python train.py --n_kv_head=3 --d_mlp=512 --positions="rope" --attn_scale=0.177 --init="normal" --init_std_o=0.0 --beta2=0.99 --lr_head=0.00771 --warmup_steps=462 --schedule="wsd" --dataset="wikipedia_en"
Each number is 128 + 32 x the weight over its row's rms, rounded and kept within 0 to 255. Layers, rows and columns count from 0. The size above them is the row's rms in percent of the matrix's.

# layer 5 MLP down (transposed), 512x192, rms 0.0863, rows 371-375, columns 0-95
size [104  95  98 104 100]
[[124 140 115 114  99 131 129 137  64 134 111 168 162 129 156  99 110 120  33 140 140 134  50  84 105 146 118  28 142 160 129 207 142 150 161 134 144 155 121 111 142 196  90 124  94 118 143 144 118 110 146  92  94 131 179 150 162 134  88 172 168 100 119 148 176 150 139 146 110  90 155  62 120 130 137 124  78  71 135 153 180 131 118 186 147 151 103 147 128 156 163 116  78 152  79 110]
 [ 98 128 151 104 130 121 143 134 136 143 113 131 148  99 113 123 109 153  98 160 136 147 128 109  94 118  12 100 168 161 135 102 122 133 141 113 119 141 121  77 119 255 139 132 120 118 135 123  67 152 122 138 161 146 155 108 142  75 105 142 135 166 120  98 115  75 117 167  87 135 115 167 148 114  87 123 125 193 143 138 130 141  97 130 155 159 115 131 102 120 170 179 117  80 110 137]
 [122 139 140 138 116 119 129 135 109 100 119 120 115 183 138 177 118 112 126 171 120  96 111 177  88 177 130 153 131 206 105  93  75 231 145 170 140 135 121  50  94 171  93  75 138 136 125 145 132 150 127 124 115  88  93 128 189 138  60  45 153 123 132 130 129 143 128 151  87 162 140  55 146 117  86 123 212 122 143 172  89  76 130 149 143 147 128 136 166 136 210 131 119 150 115  98]
 [174 111 128  83 130  70 129 100 142  91 161 123 132 136 139 137 183 128  97 129 168 107 145 112 118 157 130 184  87  87 141 117 169 108 118 123 147 142 162 133 128   0 191 158  93 174  63  82 123  76 112 135 148 192 144  76 155 114 113 134 138 143 101 115 166 106 145 112 146 109 113 118 111 142 138 131  86 105 124  97 147  92 154 104  83 132 150 179  96 123 106 149 164  69 164 101]
 [ 88 135  86 158  96 100 143 126 153 130 120 161 111  85 146 105 141  82 107  79  82 107 145 138 112 165  91 185  92 134 139  92 104 128 140 147 133 121 159  79 122  87  97 138 134  97 190 185 103  77  73  92 185  97 120 138 114  92 117 126 111 172 116 112 164 102 167  89 122 174 176  89  86 135 180 120 136 147 100 130 141 132 117 130 144 162 126  79 148 116 110 117 168 155 163 104]]
# layer 5 MLP gate, 512x192, rms 0.096, rows 372-376, columns 0-95
size [ 92 100 102  94  99]
[[137 121 147 111 185 134 134  84 121 132 151 146 143 188 152 116 145 176 112 124 143 136 100 132 103 121 111 116 169  85 103 165  84 187 135 141 129 115 143 123 160 105 121 141 141 127 212 100  85 121 112 163  85 120 123 113 147 131  89 139 100 143 136 155 124 159 113 126 113 194  79 240 149  83  90 193 156 112 127 182 145 156 145  65 170  80 107 125 166 129 126 171  87 108 190 122]
 [129  87 180  84 146 108 133 103 133 161 170 102 117 112 115 126 107 125 111 155 143 112 132 137 154 173 167  60  87 139 135 134  78 188 129  96 154 151  87  82 133 152  86 157 111 132 122  91  82 105 122 135 151 125 149 106 131  89 116 122 163  87 130 102  57 156 110 151 103 205 146  60 205 108 176 131 114 158 113 117 190 121  85  75 118 160 110  81 113  96  93  93 136 123 146 147]
 [ 95 159 114 145 145 151  94 140 135 161  63 120 107  80 142 147 110 149 145  67 105 151 132 119 167  90  87 121 169 143 149 107 150 177 168 164 142  74 121  86 178 142  81 120 142 114 246 194  93  87 123 128 158 117 151 190  89 129 142  83 100 149 143 169 109 105 142 132 107  84 116 129 149  98  85 113 171 112 105 144 122 131 107 171 113 109 116 107 168 172 103 142  99 172 144 124]
 [142 110 130  87  75 100  71  84 161 165  71 142 140 132  79 138  47 140 132  96 190 128 156 127  87 104 123 104 116 114 125  93  65 139 114 127  84 105 139 167 129 109 145 144 159 108 143 151 101  77  72 194 151 162 134 134 158 109 113 139  92 160 173 170 162 124 126 115 110 154 107 154 118  84 100  78 128 168  93 162 176 136 139 152 150 106 137 165 101 108 133 164 152  91 111 101]
 [141 194 102 163 104 146 144 159 121  90 123  80 129  84 156 155 136 111  87 167 145 155 137 116  95  65 133 106  45  77 110 163  63 108 161 126 115 133  78 102 132 151 104 166 122 105 134 164 144  86  91 129 203 119 175 117 115 144 154 143 186 115 120 171  85 125 160 116 119 106 158 134  88 114 144 135 124 135 127 101  91 135 129 130  88 104 127 116 145 161 156 105 114 152 163 149]]
# layer 5 MLP up, 512x192, rms 0.0943, rows 372-375, columns 0-95
size [ 98  96 111  97]
[[ 63 158 125 126 123 114 162 149 129 122  75  78  90  92 119 118 105  70 133 117 101  77 118 171 145 131  97 140  18 159 168 121 154 107 109 150 115 113 173  92 122 122 144 118  74  86 133 162 119 167  85 123 194 123 123 126  90 110 127  84 157 157 139 110 116 139 157 119 157  79 168  70 156 116 165 138 116 134 146  80 129 105 164 169 108 119 104  84 148 103 105 111 173 125  50 151]
 [ 97 131 137 127  98 131 112 136 139 182 114 126 191 128 100  64 109 173  95 113 171 108 152 101 151  83  93 168 178  88 138 180 159  81 121 167 124 115 139 158 132 107 110 122 127 180 187  78 100 100 178 131 152 127 189 126  38 115 125 157  91 176  94 150 122 141 118  97 153 154 173 156  68 174 106 152 112 165 123 116 106  76 141 160 149 140 135 163 144 146 105 167 157 121 113 133]
 [128 181  95 137 132 150 140 128 140 155  91 120 128 121 168 110 100 109 124  95  73 135 107 104 173 135 121 102 193 198  80  81 169 166 127 154 150  71 133  91 142 145 106 136 169 183 205 165 129 147 135 130 112 108  81 206  76 131 148 126 131 110 134 137 130  78 107 158 126 140 121  88 183 106 144  78 160 106 106 121 115 178 101 144 109 123 132 147 121 163 123 136  57 217 135 142]
 [ 63  84 145 159 169 114 121 204 165  61 173 106 140 116 105  99 178 112  75 128 127  89 114 107 133 154 121 134 139 156 139 165 111 192 101 125 148 125 148  79 124 133 126 140 115  52 121 135 172 115  22  88 176 139  74 160 101 112 102  96 185 121 128  97 137 142 170 149 139  93 188 167 120 120 136 162 132 136 116 106 136 171 128 109  72 123 112  86  86 111  95 147 134 153 175 116]]